config.yaml
n_layer: 19
n_kv_head: 2
vocab_size: 2048
norm_place: "pre"
extras: ["local attention windows", "value embeddings", "learned residual scales", "skips across layers"]
init: "normal"
init_std_qkv: 0.0625
optimizer: "adamw"
beta1: 0.9
lr_head: 0.00791
warmup_steps: 377
schedule: "wsd"
decay_shape: "cos"
final_lr_fraction: 0.0
Each number is 128 + 24 x the weight over the matrix's rms, rounded and kept within 0 to 255. Layers, rows and columns count from 0.

# layer 13 attention output (transposed), 64x64, rms 0.262, rows 20-30, columns 0-63
[[135 155 142 133 148 144 128 126 153 109 151  94 114 139 150 109 139  89  99 126 175 119 131 129 134 111 162 106 125 174 145  73 154  92 145 161 130 123  99 142 140 134 100 103  96 109 132 164 152 144 114 146  87 116 101  89 149 138 108 131 108 128 127 170]
 [147 118  96 150 112 111  94 108 114 132 161 109 147 108 116 105 114  81 136 153 128 102 149 134 137 180 146 104 162 123 150 105 116 133 122  91 161 135 156  96 138  80  99 131 140 152 179  80 110 107 117 133 107 169 159 148 129 149 149 133 154 135 119 127]
 [139 106 134 160 144 114 137 139 123  82  99 124 104 113 135 109 150 104 126 107 100 133 154 166 121 149 137 120 110 133 155 145 103 118  90 122  94 133 147 126 159 152 130 147 126 135 142 103 101 142 141 147 137 155 140  94 137 105 125 147 132 144 114 109]
 [112 161 150  99 131 157  91 128 105 135  93 148 125 134  76 130 144 136 159 112 164 139 120  92 140 103 106  91 120 106 121 151 145 142 129 131 155 132 147  78 186  90 119 136 149 107 134  96 110 142 131 116 159 109 176 114 137 107 148 125 113 153 130 146]
 [ 84 122 161 151 135  98  97 127  78 153 102 110 119 137 183 145 103 162 161  88 114 156 163 137 126 121 151 161 121 141  90  84 120  97 103  87 148 150  90 102 162 110 119 108 173 137 150 122 109 123 163 108 135 139 154  98 123 129 149 158 148 147 109 136]
 [167 142 114 130 107 119  99 152 141 112 162 168 141 140  87 125 142  86 139 126 146 131 177 139 119 128 123 125  97 125 151 150 154 123 133  98 110 129 156 141 114 142 122 141 114  55  76 116 135 144 100 137 129 129  96 150 122 155 114 127 133 116 156 155]
 [ 97  90  97 187 133 123 140 162 133 131 101 141 118 145 134 122 140 146 128 131 133 114 145 154 127 119 120 121 110 116 140 100 135 175 117 116 162 115 120 144 132 154 118 154 124 163 142 105 141 120 132 131 122 157  67  92  87 120 121  92 176 147 131  87]
 [124 111 153 106 113 116 178 129 137 138 137 129 148 129 159 166 147 109 129 114  94 107 120 113 109 168 125 118 119 115 104 126 116 130 109 119 134 112 117 142 144 145 106 123 168 166 129 123 135 124 117 132 155 133  82 129 115 121 114 132 144 104 134 140]
 [147 140 114 129 135 139 110 107 107 100 154 124 138 140 121 146 124 114 124 143 167 129 127 123 172 130 133 110 100 108 158 168 105 103 122 127  94  97 138 150  99 119 118 192 134 139 117 150 116 133 134 114  98  93 148 123 135 145 105 127 119 132 152 135]
 [153  97 128  78  98 122 163 133  78 127 133 158 134 106 101 150 116 144  75 192 147 131 108 130 118 131 117 173 170 106 169 109 152 152 121 107 164 143 105 119 108  96 119 129 149 111 170 110 121 117 105 157 105 140 121 141 113 118 120 137 139 158 156 109]
 [130 152 110 105 103 126  84 108 138 124 128 152 133 129 118  96 114 102 137 133 125 112  87 100 113 130 123 124 133 137 124 120 121 121 153 151 140 152 142 118 133 136 161 137 147 111 133 138 142 125 118 105 149 139 160 132 172 165 146  81 140 118 104 111]]
# layer 13 attention value, 64x64, rms 0.256, rows 21-30, columns 0-63
[[107 118  92 122 162 123 120 133 140 134 124 149 157 118 134 148 146 174 129 107 134 119 156 114 115 120  96  76 138 167  77 125 128 146 115 117 118 111 138 149 109 132 131  86 142 114 102 175 139 133 153 182 151 127 126 142 121 120 113 139 132 103 163  93]
 [182 154 113 159 107 146 134 146 124 114 117 159  88 148 114 121 123 149 151 150 120 129 143 119 126 116 123  68 121 105 157 111 117 155 126 141  96  55 160 120 129 110 111 172 114 141 132 134 159 121  79  99 144 123 126 131 142 133 121 138  96 101 172 120]
 [120 113 127 113 127 120 136 158 121 131  95 140  92 182 167  82 143 153 169 153  99 126 109 128 104 112 157 136 108  93 124 129 142 139 167 134 103  81 102  90 127 111 114 177 115 153 110 138 115 131 143 130 133 127 138 136 151 138 137 145 109 164 141 126]
 [129  82 111 122 114 147 137 149 131 159 144 171 107 134  94  88 133 130 131 150 125 101 142 113 138  99 104 116  88 138 196 133 142 167 153 114 113 100 136 135 133 116 128 114 142 125 112  93 135  93 130 152 127 131 126 159  84 153 147 138 113 108 172 109]
 [124 120 115 104 184 135 196 122 116 106  94  93 163 111 176 185 124 131 123 144 153 107 129 180 149 143 124 107 114 145  97  98 110 117 136 141 112  85 131 150 107 143 159 112 152 145 140 105 110 129 112 121 110 133 113 144 133 115  97 137 125 114 191 158]
 [149 148 121 158  94 172 167 126 141 106  92 164 110  95 101 113 122 147 138 160 142 124 119 141 158 110 148  87 113 153 131 150 117 120 112 108 108 178 147 132 115 165 131 161  92 123 124 137 118 124 106 131 130 124 104 144 138  85 135 128 115  98 161 182]
 [103 146 125 136 129 130 115 134 122 136  96 145 129 108 114 121 108 100  74 162 130 124  81 111 164 115 174 164 162 109 136 161 104 105 167 127 142 180 116 123 162 140 122 129 128 128 145 119 117 129 111 107 105 103 126 159 126 121 153 134  96 111 105 149]
 [122 104 146 141 136 114 107 119 145 105 131 136 122 159 174 119  93 121 139  87  96 130 131 199 137 132  89 109 106 110  87 116 131 131 102 104 120 138 174 124 162 106 148 156 126 129 118 146 142 118 149 100 134 131 135 116 125 124 129  91 124 152 143 149]
 [103 170 115 114 128  94 104 141 134 139 146  62 142 104 128 137 164 156 121 127 106 132 159  74 120 112 134 109 167 144 148 146 143 120 121 163 132 184  93 134  92 136 151  84 115 117 133 174 137 151  96 137 152 145 108 148 126 109 157 118 127  93  72  74]
 [131 142 154  96 137  96 119 118 103 137 146  92 143 127 120 125 131 129 117 128 184 151 158 131 121 140 148 163 133 122  79 123 140 181 162 157 107 115 140 135  73 110 110 100 140 132 131 130  98 143 161 124 132  96 137  51 111 123 116 101 181 143 120 152]]